Each number is 200 + 30 x the weight over the matrix's rms, rounded and kept within 0 to 999. Layers, rows and columns count from 0.

# down: layer 14 MLP down (transposed), 256x64, rms 0.0749, rows 142-194, columns 0-63
# up: layer 14 MLP up, 256x64, rms 0.269, rows 143-194, columns 0-63
down142,176,193,197,230,213,200,211,152,147,192,187,186,227,153,174,183,192,215,199,191,224,160,205,173,236,196,242,179,196,194,244,265,137,215,215,190,232,257,184,220,191,184,222,229,186,211,134,209,189,216,208,203,166,221,196,219,270,217,194,164,217,182,211,183
up143,178,195,149,243,226,202,192,235,179,207,182,170,183,234,240,195,219,210,173,209,225,203,113,210,173,190,254,190,153,163,204,183,165,199,278,225,213,225,204,189,173,209,165,214,167,163,191,249,215,188,219,240,261,179,206,223,164,217,210,278,228,159,144,195
down143,157,196,210,201,216,235,188,246,215,193,194,222,198,180,188,196,158,266,214,175,216,247,256,203,174,186,193,215,228,168,172,213,166,203,126,192,201,214,210,148,259,219,182,202,200,198,213,201,190,237,229,182,241,202,186,205,116,145,230,187,199,201,225,215
up144,190,138,220,222,226,197,199,198,135,255,145,210,209,181,200,170,208,179,223,174,173,224,195,245,202,213,207,162,158,154,174,181,186,230,195,218,229,231,224,268,219,141,224,211,226,181,218,226,219,218,193,255,194,172,192,190,176,211,207,170,192,233,172,181
down144,192,221,219,186,178,237,188,183,201,178,227,244,227,186,182,251,169,215,145,225,233,152,122,196,173,198,181,170,171,202,217,140,198,186,206,261,220,181,190,167,207,219,171,226,267,187,203,217,167,193,212,257,271,201,207,258,191,176,223,208,239,190,124,189
up145,153,195,255,229,169,186,201,198,158,201,231,258,209,188,248,163,158,240,154,189,204,184,157,237,182,155,180,143,173,217,211,190,191,229,242,203,187,236,204,214,177,203,187,223,241,218,241,216,209,216,142,126,250,175,228,219,216,209,186,216,222,215,168,169
down145,205,177,182,193,157,197,201,205,139,181,188,248,264,188,236,195,211,222,255,163,226,207,159,155,226,198,207,143,213,160,253,235,190,164,186,211,168,191,222,236,206,229,235,181,179,216,190,207,174,212,212,246,221,218,147,170,177,195,256,228,203,191,201,171
up146,217,196,211,181,133,180,232,231,203,262,227,162,189,220,137,172,200,189,151,220,223,220,169,286,216,240,229,202,187,187,175,172,241,231,206,156,172,223,239,196,197,157,187,263,241,194,174,215,198,189,204,194,180,167,156,150,271,204,210,191,221,185,185,182
down146,237,187,126,181,146,198,204,233,214,194,224,212,203,204,147,238,206,204,168,203,169,208,234,216,222,186,216,205,206,188,191,206,148,126,157,136,170,233,209,257,157,132,206,218,230,226,210,193,167,243,214,207,194,209,294,180,208,191,326,166,210,182,213,182
up147,224,228,225,162,218,284,179,233,213,168,164,259,206,194,228,203,211,217,204,242,195,241,183,179,215,201,190,230,214,219,157,196,199,221,182,195,185,188,195,181,191,188,110,202,233,135,149,229,197,208,208,192,179,167,206,155,217,203,129,245,153,219,244,176
down147,147,213,150,184,198,146,191,160,220,193,179,208,233,161,160,208,208,213,159,194,216,206,165,225,202,233,239,285,197,255,225,166,190,213,205,182,224,197,222,206,186,254,244,216,204,229,178,187,165,211,221,214,228,168,186,209,214,172,228,153,227,123,216,217
up148,260,198,201,213,189,206,131,214,184,182,232,213,183,202,251,216,268,170,184,147,152,207,238,155,213,170,190,248,186,190,277,192,242,186,186,206,187,183,200,194,196,216,219,159,214,197,202,185,187,222,198,134,171,192,202,204,249,230,162,204,169,252,221,192
down148,180,209,158,279,191,169,236,221,228,182,194,215,247,147,176,198,172,196,186,211,174,222,194,203,209,220,231,198,205,232,238,173,134,186,200,168,190,202,183,173,224,225,163,192,241,172,158,153,171,224,233,164,223,195,218,197,245,194,282,188,229,172,185,171
up149,157,184,171,215,242,188,171,224,193,244,216,228,170,191,200,263,202,256,225,192,135,198,219,233,205,188,181,199,201,264,173,199,233,159,179,220,195,183,183,220,221,181,148,255,197,226,221,233,167,160,162,167,190,167,200,220,204,158,189,221,255,195,195,238
down149,197,203,213,185,187,222,265,139,125,161,215,198,201,249,213,170,191,204,232,170,232,185,241,186,169,153,218,175,216,154,232,180,195,227,227,200,196,254,197,166,172,196,259,192,212,167,196,166,221,212,203,233,188,242,219,182,240,207,180,176,158,202,221,178
up150,194,184,194,174,215,208,217,219,203,148,172,162,169,201,240,195,241,184,184,200,219,218,225,243,157,231,237,154,187,219,193,217,163,191,187,212,228,170,189,235,177,163,184,225,211,233,177,192,188,217,182,134,197,162,167,212,147,260,245,234,197,232,221,221
down150,184,209,201,219,220,197,241,206,199,203,206,215,231,235,166,228,186,221,202,168,177,219,184,179,205,189,147,226,181,170,212,219,240,229,217,171,154,228,192,128,200,239,177,172,180,150,198,226,228,153,248,212,217,233,206,191,221,199,203,203,202,184,197,165
up151,151,198,183,167,215,157,208,220,206,205,246,198,247,205,200,166,183,183,203,235,173,216,190,210,228,143,218,206,148,199,215,182,202,201,243,242,216,165,183,218,241,200,268,220,176,218,209,265,136,166,151,198,214,206,229,210,190,198,160,215,240,190,152,190
down151,197,151,198,193,115,216,235,171,208,186,222,204,210,159,240,208,223,224,197,250,160,198,235,148,222,167,191,161,191,222,242,167,204,214,243,166,233,181,138,220,262,220,212,175,211,180,187,187,216,215,186,221,191,186,186,202,179,203,212,240,230,183,240,200
up152,247,188,193,187,184,246,197,165,225,181,169,207,185,256,260,172,229,230,170,203,225,205,201,202,239,178,158,198,174,201,255,253,190,191,253,132,168,251,204,216,220,193,209,208,215,172,184,238,197,211,179,115,177,176,171,191,199,198,190,209,180,157,172,206
down152,173,209,179,214,165,221,262,221,126,156,196,205,215,264,220,193,179,189,237,149,194,244,243,259,237,179,192,250,188,250,223,206,250,207,180,176,200,209,151,150,236,188,239,200,203,186,216,128,182,178,173,220,181,180,203,213,159,189,205,191,181,201,170,205
up153,169,199,181,202,238,171,161,252,211,196,137,136,183,228,248,185,250,199,218,167,214,151,207,206,211,178,200,176,170,172,196,265,191,201,209,160,206,249,247,185,201,197,188,217,189,209,206,177,202,220,189,184,192,205,219,227,212,245,195,206,214,239,199,200
down153,201,239,186,240,223,163,275,146,143,220,216,239,234,136,193,205,194,259,192,237,209,209,171,182,170,268,195,238,179,237,238,174,150,210,200,201,176,162,185,203,180,204,157,230,249,200,220,197,209,205,157,221,209,206,170,180,185,209,227,162,170,184,194,169
up154,176,247,243,211,232,163,235,211,221,214,181,213,215,183,191,201,152,190,205,173,203,221,199,246,234,218,159,232,174,200,198,186,205,165,246,216,182,172,238,170,239,163,196,212,200,208,154,203,165,134,189,194,171,181,253,245,179,229,152,214,167,225,225,187
down154,245,162,197,247,210,238,202,197,244,213,171,172,233,218,218,193,223,227,191,172,178,155,213,150,165,204,221,149,190,188,223,228,212,247,164,192,195,199,184,241,168,168,193,190,170,205,195,174,157,223,192,204,210,217,194,169,236,215,227,197,247,188,125,225
up155,207,235,234,233,208,190,190,202,198,173,185,150,188,167,206,246,202,233,219,179,243,230,185,166,176,215,208,208,139,213,202,149,197,198,173,162,207,209,219,187,206,194,251,209,278,193,194,191,203,161,209,196,169,129,229,159,227,211,218,208,203,204,180,251
down155,208,171,172,163,211,196,147,201,195,185,200,235,205,189,228,199,209,202,211,190,189,199,215,175,146,239,232,201,202,203,187,192,174,163,172,170,237,227,154,203,193,256,197,223,136,201,207,160,184,186,187,200,187,247,190,186,229,206,194,227,261,277,269,250
up156,215,187,218,199,189,239,230,167,140,151,235,190,197,160,193,246,177,194,230,182,210,256,225,212,245,205,192,186,177,220,238,179,200,233,202,197,184,239,207,166,139,175,207,244,215,259,163,213,153,195,192,177,142,248,195,255,209,168,226,245,186,199,142,202
down156,173,200,148,173,206,234,236,195,193,225,188,139,184,241,228,159,140,220,169,190,186,153,162,209,218,228,179,213,247,214,166,213,179,247,155,154,226,255,247,190,202,248,189,163,158,155,219,174,207,191,260,197,197,162,204,263,205,226,180,257,191,235,200,202
up157,203,190,189,151,155,153,182,222,199,223,200,238,181,216,217,192,231,235,169,177,177,222,211,211,216,252,260,187,223,194,183,157,227,221,197,212,182,197,218,244,196,167,230,150,231,240,200,207,168,157,179,218,197,163,203,176,203,218,186,235,188,192,159,221
down157,164,195,200,229,184,240,137,244,179,215,207,187,183,224,171,166,203,202,196,226,222,207,179,224,173,217,148,177,218,202,277,209,158,242,203,217,171,171,219,183,162,179,200,219,204,174,205,186,190,223,264,201,165,211,197,219,250,188,186,195,162,252,172,207
up158,143,217,186,136,217,230,211,164,242,189,169,172,213,224,224,221,211,219,245,234,224,275,203,200,178,208,162,229,182,184,271,168,112,187,209,208,193,204,209,168,176,220,180,194,163,215,197,268,195,239,179,150,278,200,201,195,199,229,194,186,181,191,179,193
down158,272,216,157,197,182,217,157,169,226,264,263,157,197,227,196,229,236,224,245,230,217,176,212,190,165,225,227,159,216,179,183,102,220,211,189,214,180,240,207,203,243,206,165,183,183,190,198,171,224,179,223,186,221,204,155,162,251,165,244,187,212,205,157,146
up159,161,219,187,234,161,198,218,222,211,254,231,187,196,195,171,227,175,284,201,195,183,218,197,158,190,191,217,177,165,162,249,201,239,189,205,195,196,186,210,164,208,206,195,244,140,202,226,239,162,164,187,215,175,164,225,235,189,225,253,190,140,212,160,217
down159,210,194,197,198,175,167,195,183,199,225,186,174,252,226,204,211,206,278,271,241,158,181,134,172,237,168,247,159,221,210,189,139,230,185,179,216,216,181,160,208,217,188,223,239,127,156,202,170,234,226,214,254,179,180,188,177,238,216,178,183,220,203,186,200
up160,222,219,204,179,211,161,225,226,167,212,257,229,195,214,218,149,211,206,167,185,189,191,173,153,196,197,198,186,218,227,159,202,171,246,182,223,208,213,206,227,229,257,203,212,205,195,207,198,169,244,228,173,162,195,213,163,232,210,234,230,179,128,148,180
down160,192,183,174,191,165,178,212,189,196,139,189,182,188,183,198,199,163,202,209,200,228,165,187,240,180,205,210,192,260,209,232,144,247,200,231,213,216,240,168,173,208,167,217,185,159,230,207,202,210,180,175,222,234,217,161,199,199,211,198,197,279,203,189,222
up161,177,182,219,170,197,144,219,194,236,220,127,254,226,170,200,217,151,223,207,218,164,231,196,174,244,230,235,212,198,210,233,285,207,167,235,188,179,253,195,217,197,155,171,165,219,199,201,196,191,150,240,193,184,137,164,216,181,214,237,209,209,154,210,200
down161,196,202,164,222,206,246,194,214,167,140,236,162,208,252,215,196,222,227,223,195,261,177,193,220,158,132,222,261,209,188,172,136,169,241,181,200,218,196,220,195,213,184,202,207,215,204,198,210,223,200,142,202,198,192,240,212,203,209,146,192,230,158,155,222
up162,191,181,232,209,220,206,171,179,229,239,196,219,153,203,272,197,149,234,244,226,184,208,125,188,155,187,223,243,162,217,205,184,179,135,152,232,163,224,224,242,185,203,231,191,206,196,216,245,215,147,202,211,209,219,161,169,262,241,187,213,190,173,175,225
down162,190,181,202,238,195,176,167,204,182,215,202,190,124,218,236,209,240,226,218,188,196,224,174,182,180,217,316,252,136,242,212,167,165,211,262,168,204,212,200,243,205,199,164,193,202,184,258,207,243,189,171,232,182,178,142,166,221,197,189,225,180,148,175,176
up163,202,140,178,277,223,153,193,197,242,196,228,245,192,219,235,207,207,172,196,176,215,176,227,173,181,247,203,168,198,242,183,201,191,193,169,212,219,216,217,195,266,215,194,227,237,161,188,182,179,247,167,228,114,195,167,153,167,222,214,184,178,226,159,204
down163,227,201,221,222,170,207,196,185,193,199,230,205,176,256,192,264,249,167,186,180,202,171,164,217,197,212,227,227,202,197,263,175,166,197,285,217,193,233,202,152,151,107,156,177,195,232,189,214,190,205,198,212,204,275,211,174,260,193,183,135,207,155,202,188
up164,177,152,227,241,220,188,206,229,145,189,184,205,212,185,205,194,292,150,226,220,145,181,171,232,170,174,231,154,176,209,167,197,244,189,200,207,252,213,162,179,190,194,206,214,200,257,169,184,217,168,175,231,228,159,217,186,227,223,229,212,201,223,156,200
down164,209,220,205,172,235,208,232,246,212,236,180,212,230,222,170,161,144,233,153,182,246,195,145,210,165,242,202,250,182,181,222,158,173,222,205,185,213,187,207,184,235,196,145,198,188,213,199,207,199,249,157,176,184,186,207,213,215,209,267,170,166,171,224,228
up165,177,195,195,148,236,185,182,159,203,230,158,204,191,229,183,224,194,172,184,165,226,178,182,253,246,184,223,217,255,230,222,203,206,197,240,201,176,223,265,170,220,166,206,191,230,270,180,241,199,196,183,173,150,213,163,191,181,195,193,214,185,220,189,182
down165,213,168,186,205,169,195,167,207,185,189,177,200,240,184,223,172,165,180,248,215,142,233,235,178,180,250,203,241,206,166,221,193,208,204,157,178,210,245,175,234,216,210,191,224,132,130,233,176,204,245,179,218,231,181,195,177,199,228,213,217,240,201,233,223
up166,179,200,214,151,135,142,243,181,191,231,153,136,203,213,242,206,169,191,203,219,204,170,191,190,213,202,254,230,173,165,237,126,218,220,203,193,215,170,198,219,216,204,203,164,256,250,196,208,170,249,233,157,230,200,227,155,200,207,255,187,198,192,213,216
down166,196,183,202,164,237,183,171,196,187,132,200,180,175,203,158,257,241,181,245,229,192,196,222,186,220,198,195,145,178,188,194,263,237,212,175,250,212,151,161,192,198,228,193,151,154,193,254,204,183,184,225,209,205,217,168,231,257,170,184,225,221,247,238,167
up167,185,192,210,179,192,184,224,208,221,228,197,215,181,162,155,205,209,158,190,184,233,266,246,194,175,147,193,162,197,229,200,175,188,213,158,230,182,212,188,150,207,170,215,176,270,224,138,190,184,169,229,222,182,236,203,214,226,214,236,234,206,179,193,186
down167,184,197,232,235,223,196,216,219,200,174,214,205,227,151,202,196,176,173,226,165,229,156,168,202,249,229,199,250,210,149,222,245,188,180,260,182,238,154,191,191,171,175,193,191,164,185,246,229,253,190,224,167,209,189,195,165,154,152,214,162,205,214,233,208
up168,190,234,218,176,256,244,157,233,176,179,168,181,207,189,169,195,227,176,153,203,199,194,188,194,246,191,235,145,249,206,189,191,224,172,203,269,189,224,203,254,160,174,160,194,209,197,173,189,194,193,169,229,217,174,227,111,271,180,197,227,190,218,249,165
down168,192,194,165,200,195,180,237,208,211,234,219,175,192,186,234,179,200,225,176,210,274,249,216,216,126,217,214,237,216,183,228,186,187,228,217,178,147,168,199,185,223,209,217,220,138,205,195,166,207,260,182,220,202,207,108,250,183,197,153,185,198,160,156,266
up169,232,201,206,207,198,193,182,176,185,163,213,170,220,187,230,134,257,188,165,224,245,234,193,240,250,241,232,189,183,178,205,213,229,186,182,163,218,230,139,219,156,197,155,183,247,205,236,181,217,233,186,156,156,233,187,218,202,181,215,117,217,226,139,230
down169,168,134,234,276,171,212,202,148,177,199,188,193,207,206,181,186,232,213,191,234,218,217,162,172,246,238,213,172,171,181,165,215,219,231,233,173,227,244,213,178,195,185,239,140,195,227,188,217,152,182,185,192,192,229,222,238,212,193,195,165,199,201,206,205
up170,178,269,179,214,198,150,239,251,235,189,184,232,180,202,196,174,174,212,171,182,178,270,212,173,235,188,170,182,169,233,245,195,130,197,198,276,197,187,164,204,212,199,157,218,227,201,217,203,222,211,193,177,193,233,180,122,196,248,223,201,155,217,211,199
down170,212,211,160,180,176,251,244,177,176,127,223,167,163,196,170,200,205,183,217,169,274,201,234,200,207,250,213,194,151,208,134,217,191,224,239,191,200,177,153,168,249,184,267,253,221,180,262,198,202,198,159,167,215,238,207,219,221,178,168,154,235,215,178,223
up171,152,218,170,179,214,209,223,198,206,190,192,196,229,196,233,168,167,211,188,187,177,195,206,174,157,232,230,238,181,189,209,263,231,234,183,219,203,198,191,211,246,205,200,195,171,224,149,218,251,167,212,178,175,180,215,141,209,232,220,190,194,187,176,222
down171,230,193,190,217,156,206,250,189,193,198,164,156,159,226,242,253,245,223,215,192,184,193,215,211,172,198,186,234,189,225,150,182,194,211,156,241,173,172,185,231,234,194,211,188,225,188,176,199,229,183,189,205,210,193,191,159,155,219,172,258,236,206,217,195
up172,231,195,148,152,161,210,180,229,233,194,224,187,222,174,223,169,192,183,266,204,213,152,166,198,214,153,210,188,158,198,245,206,229,236,162,181,191,265,250,208,211,206,192,205,181,260,231,209,224,174,242,156,197,150,194,211,195,189,201,230,137,202,188,242
down172,237,231,184,152,207,243,194,176,178,216,174,181,250,191,202,140,204,207,192,184,196,196,183,220,207,175,269,213,201,213,238,176,203,240,205,183,169,153,237,156,225,153,259,147,204,173,286,194,202,239,184,196,235,204,210,216,216,163,241,176,177,207,146,210
up173,214,181,233,182,231,167,236,207,244,195,182,188,179,217,178,201,208,205,246,122,154,171,174,205,192,240,153,203,152,201,232,218,241,175,211,207,187,212,191,185,144,204,211,188,198,188,209,254,202,149,207,223,205,207,182,190,219,197,201,189,223,217,177,220
down173,185,194,193,214,221,209,172,179,178,195,220,204,232,186,167,193,164,217,180,229,239,216,242,184,159,191,205,219,204,171,193,234,199,195,166,214,220,168,223,251,258,189,184,221,238,211,214,159,187,235,141,181,217,189,198,203,157,194,199,192,216,192,208,195
up174,227,193,205,175,218,173,210,181,225,210,185,225,157,227,234,182,210,149,198,194,212,202,224,284,179,243,139,240,185,179,208,224,231,192,275,188,200,215,205,263,253,210,198,183,231,180,128,158,207,208,210,179,207,151,192,130,182,166,192,213,168,237,169,176
down174,206,196,162,197,166,274,221,160,160,188,218,225,249,198,140,221,169,176,209,174,193,177,202,224,184,239,201,211,183,239,269,206,206,194,181,167,232,201,209,200,173,208,171,280,200,153,211,159,167,237,169,220,197,154,285,172,213,226,177,203,215,203,205,209
up175,175,206,252,187,220,215,181,187,212,209,162,181,180,185,163,213,200,151,232,155,199,217,207,216,225,201,132,209,250,215,222,222,207,254,177,269,211,270,195,180,215,210,178,146,210,194,208,214,184,122,226,125,226,173,175,162,167,193,216,239,166,195,217,219
down175,245,213,190,189,223,154,199,215,239,213,196,258,169,228,188,206,206,189,195,200,201,184,210,224,158,223,175,188,226,175,208,162,156,163,161,201,217,163,171,233,175,256,212,232,148,198,221,245,209,229,165,200,205,184,175,239,250,261,144,176,178,179,157,217
up176,196,239,217,190,239,210,149,209,227,205,190,204,171,168,236,214,217,240,194,161,249,193,209,234,191,181,182,216,219,183,217,122,218,138,158,245,196,182,192,208,188,199,149,170,170,176,209,121,223,222,218,192,221,213,166,198,230,243,155,222,212,234,193,206
down176,165,202,192,200,159,194,189,185,189,181,201,178,181,208,153,194,215,192,220,252,203,204,217,169,223,190,265,179,178,259,173,252,170,154,211,156,206,218,210,223,188,190,178,204,228,178,239,219,172,162,213,168,241,203,198,171,190,257,203,180,258,213,235,179
up177,195,222,187,147,175,193,236,228,223,226,192,234,136,224,203,147,185,217,222,244,200,291,216,207,198,178,168,234,186,201,207,215,148,227,203,185,160,254,191,188,235,234,227,176,236,242,198,203,220,172,182,172,209,190,194,169,146,230,156,180,186,189,143,258
down177,184,259,157,167,178,257,228,241,164,211,245,184,155,219,254,185,180,160,231,233,227,181,175,242,200,176,251,190,231,167,166,244,178,191,216,165,190,229,222,235,174,195,251,161,211,244,213,176,224,145,219,170,225,150,175,208,207,155,167,171,229,158,183,191
up178,206,210,139,98,225,209,156,195,200,212,221,193,119,173,170,192,184,193,209,222,257,204,226,180,211,198,199,278,156,175,215,201,213,235,199,214,228,177,227,224,205,191,157,208,207,221,274,157,191,194,232,147,201,248,236,155,184,240,182,170,146,207,212,229
down178,219,216,206,178,238,161,205,246,176,236,148,206,244,191,181,173,147,186,252,192,124,215,187,222,266,186,214,193,201,197,259,177,179,156,151,198,239,237,189,198,223,203,218,177,217,121,150,194,224,185,204,282,230,243,188,190,243,256,156,145,205,227,179,178
up179,162,162,211,186,235,187,120,200,210,210,229,198,187,194,194,172,176,266,225,208,183,229,165,243,213,217,245,226,235,215,191,224,236,201,179,202,167,196,201,178,154,136,221,217,176,196,230,221,179,200,200,193,159,216,208,216,220,243,228,152,185,109,206,219
down179,237,192,240,179,221,164,262,198,218,197,166,239,245,237,243,188,168,231,213,216,193,170,196,158,253,159,187,178,184,170,159,187,216,178,174,212,222,232,175,231,201,242,177,169,183,167,188,230,216,166,212,204,153,191,216,171,200,174,190,253,204,232,188,137
up180,198,235,217,135,208,219,217,162,238,218,216,218,201,177,222,207,262,198,218,226,211,203,231,203,182,196,137,185,165,175,215,166,164,214,203,155,187,228,228,130,197,148,220,212,190,187,206,233,184,291,241,171,234,158,210,154,228,214,180,214,204,153,186,208
down180,236,187,181,165,176,185,205,155,150,188,234,145,179,210,226,188,182,179,243,237,211,191,230,183,235,177,230,220,232,198,173,158,258,146,218,189,161,234,168,229,192,190,210,218,218,203,211,164,212,189,224,164,271,165,256,228,155,94,191,250,216,208,268,197
up181,214,225,206,187,143,179,196,191,225,244,250,259,196,124,204,179,250,186,194,173,216,193,183,214,202,191,114,244,264,154,213,208,226,186,214,156,191,240,187,154,195,201,202,235,255,174,242,204,159,222,182,217,198,177,204,164,226,185,210,190,181,160,210,217
down181,157,219,207,202,256,206,190,203,212,205,218,224,181,253,193,193,184,150,206,203,220,226,217,213,188,196,221,143,227,186,160,172,188,157,236,194,202,171,239,160,141,259,206,183,253,173,238,160,151,184,214,228,179,134,223,206,170,229,216,265,198,227,178,179
up182,182,175,219,215,197,201,183,208,206,200,176,118,199,255,188,250,252,179,225,181,128,188,231,194,213,203,214,232,181,167,199,221,224,230,225,198,205,232,220,179,227,163,165,247,185,191,183,222,243,225,204,183,237,123,173,216,207,200,210,197,169,188,150,186
down182,174,164,220,202,203,201,216,242,233,225,153,197,210,212,234,157,153,235,221,232,109,196,216,209,185,229,184,183,172,234,170,214,233,225,220,159,171,229,193,156,210,286,207,192,138,208,203,173,168,188,209,199,169,209,203,205,171,240,201,170,276,215,217,189
up183,171,221,161,140,139,164,198,263,223,187,189,169,170,141,198,197,184,214,232,206,205,179,213,232,215,147,213,184,154,170,200,229,243,188,181,231,168,266,229,223,214,210,256,220,162,241,238,207,228,221,179,217,223,225,192,127,216,209,167,206,174,163,208,215
down183,162,176,234,189,212,165,238,220,224,116,226,179,206,132,176,218,120,254,183,186,199,204,170,231,223,187,168,181,202,221,228,211,213,227,187,202,171,163,256,275,217,191,242,174,223,173,244,209,227,244,161,191,257,227,200,244,137,175,174,149,208,176,206,206
up184,205,217,160,164,195,178,219,243,233,185,177,210,245,233,196,229,187,170,137,190,160,186,187,223,252,168,200,186,232,188,240,182,184,280,190,198,216,182,254,217,210,215,185,235,160,225,133,197,228,169,213,198,176,245,205,144,224,220,220,178,179,207,205,195
down184,194,202,189,240,163,255,244,151,168,240,229,162,186,159,237,200,231,210,250,187,244,192,224,197,203,204,154,232,209,218,188,174,162,185,152,173,187,214,197,179,228,206,168,208,196,133,250,131,158,208,192,209,200,194,208,169,152,228,239,253,193,240,237,189
up185,254,261,224,213,207,155,174,196,216,212,198,210,190,152,212,229,190,225,235,206,159,225,187,184,191,248,180,234,170,146,192,125,240,192,175,200,217,202,183,194,198,176,212,127,217,232,176,173,207,195,259,160,160,225,222,176,211,243,201,205,242,178,240,163
down185,218,219,208,236,200,202,205,198,180,225,172,220,240,243,167,178,214,161,242,200,198,216,145,211,130,208,225,216,163,146,203,203,147,225,178,213,197,197,213,173,214,245,185,229,218,256,186,229,160,188,204,228,165,155,226,221,228,203,255,213,173,160,168,173
up186,187,198,188,136,188,230,166,221,158,170,169,186,164,184,240,211,281,226,214,146,192,244,196,205,259,209,210,268,148,183,231,204,200,192,175,280,175,191,193,244,179,195,160,184,151,187,207,223,170,218,193,193,203,217,175,177,167,169,221,188,263,198,215,232
down186,228,237,239,234,191,262,184,211,256,184,216,202,237,206,213,201,196,208,194,170,218,232,192,218,190,208,155,166,168,183,202,186,204,144,197,172,201,201,197,138,203,197,172,199,182,240,164,223,199,210,166,215,216,140,261,148,262,262,168,198,171,185,175,194
up187,238,195,192,223,191,202,236,231,231,259,131,212,163,177,212,222,158,189,236,175,271,197,156,222,224,204,206,199,225,200,179,167,194,190,195,204,199,188,200,188,194,180,210,234,199,201,194,172,177,195,239,203,152,170,182,230,177,197,232,167,177,153,207,232
down187,194,174,183,174,223,199,190,214,192,193,213,202,255,214,222,178,234,229,245,195,208,177,235,190,187,227,203,171,188,186,185,192,185,215,224,219,179,196,200,185,206,200,221,137,190,195,199,173,185,192,212,176,180,239,154,150,212,214,186,223,242,233,181,180
up188,199,202,232,162,195,207,177,239,191,145,203,245,199,178,187,197,170,213,243,187,161,187,199,214,161,203,214,196,206,151,223,198,182,219,268,233,189,233,185,186,221,208,215,238,259,175,201,205,195,168,236,159,203,247,250,180,190,186,158,206,202,222,137,147
down188,187,230,196,178,199,300,170,214,212,194,221,196,170,252,211,214,227,173,201,203,163,172,108,222,179,245,203,213,177,176,181,174,201,157,191,217,232,145,207,208,195,206,188,222,172,223,193,199,191,217,151,241,217,191,207,204,166,238,212,232,221,197,226,208
up189,195,221,263,182,179,201,207,217,157,200,176,241,245,158,160,238,203,198,195,219,167,193,159,215,183,199,250,221,177,201,195,208,220,190,190,223,186,180,295,195,134,199,190,227,216,168,171,248,186,162,176,148,221,176,223,163,244,236,190,228,229,173,199,264
down189,179,179,253,192,191,216,223,173,178,151,205,214,214,171,225,162,152,255,187,228,185,250,264,167,229,210,188,216,197,215,245,154,219,235,244,190,123,196,166,237,166,270,175,175,210,200,249,211,226,202,201,267,236,197,206,191,155,171,172,152,215,189,186,165
up190,250,228,183,172,225,183,125,180,197,156,219,208,230,184,226,196,206,224,190,232,263,226,154,179,196,210,215,220,201,232,160,236,238,194,155,188,222,245,190,178,142,180,189,224,237,169,212,214,167,178,268,184,177,205,211,133,234,163,197,208,201,207,215,172
down190,183,167,193,173,188,207,163,167,222,237,184,245,215,192,172,162,195,261,237,194,216,189,191,192,204,187,209,175,193,245,148,230,183,187,214,164,189,190,194,203,193,256,206,178,158,224,188,223,178,163,184,200,223,250,187,204,228,218,201,226,244,153,229,227
up191,178,158,231,199,208,214,209,205,190,207,241,182,204,202,199,219,241,219,190,234,184,155,241,191,190,216,237,182,148,166,248,196,157,240,207,219,174,199,199,177,193,184,223,192,228,192,180,214,152,127,188,214,226,186,210,198,241,198,161,191,181,280,193,212
down191,238,207,199,157,206,248,168,208,205,199,198,181,123,194,206,234,173,208,207,166,217,201,172,207,235,219,197,193,229,188,186,245,219,178,203,230,225,258,176,211,217,192,181,206,184,236,201,192,165,200,180,145,173,214,213,195,191,178,192,221,195,214,213,152
up192,182,239,205,222,209,176,207,223,204,208,198,171,178,186,172,200,182,211,186,180,192,215,134,139,225,161,223,167,216,212,178,233,192,212,197,203,196,210,264,263,218,245,219,225,159,240,206,246,222,171,202,156,197,235,148,179,172,260,138,201,232,194,177,196
down192,185,194,163,184,200,239,195,205,197,177,199,155,189,228,207,216,180,217,199,203,173,182,191,203,223,208,213,216,191,196,322,161,210,135,236,149,178,217,175,175,196,205,191,161,160,203,243,180,242,180,194,181,149,252,221,245,236,227,183,176,192,206,255,228
up193,226,245,182,191,227,239,192,231,179,232,209,201,160,210,209,182,244,224,162,241,206,220,151,155,230,147,196,185,241,167,213,204,207,217,205,143,182,239,198,205,198,202,217,147,163,267,215,221,159,193,214,205,179,220,168,191,230,199,176,245,177,174,171,160
down193,234,155,195,197,246,224,251,192,229,166,221,240,176,197,211,240,211,164,206,196,187,232,195,227,194,160,154,247,172,167,200,163,194,166,207,190,216,192,232,209,212,198,222,199,166,282,213,224,188,196,211,213,195,198,182,179,128,188,235,161,211,112,252,158
up194,180,177,222,211,190,186,217,213,202,197,245,173,189,138,232,136,270,161,224,223,152,234,159,183,240,206,210,233,206,169,215,205,192,164,209,193,164,189,191,147,235,189,169,251,198,220,167,203,185,184,201,185,190,209,203,211,212,223,200,257,206,234,266,209
down194,168,176,178,215,240,258,151,148,192,228,133,222,221,161,168,191,193,235,202,225,253,178,190,193,196,227,203,199,190,206,177,232,180,207,156,228,197,223,166,195,209,199,252,202,261,183,206,169,190,226,176,233,190,260,168,189,240,136,210,207,222,193,143,206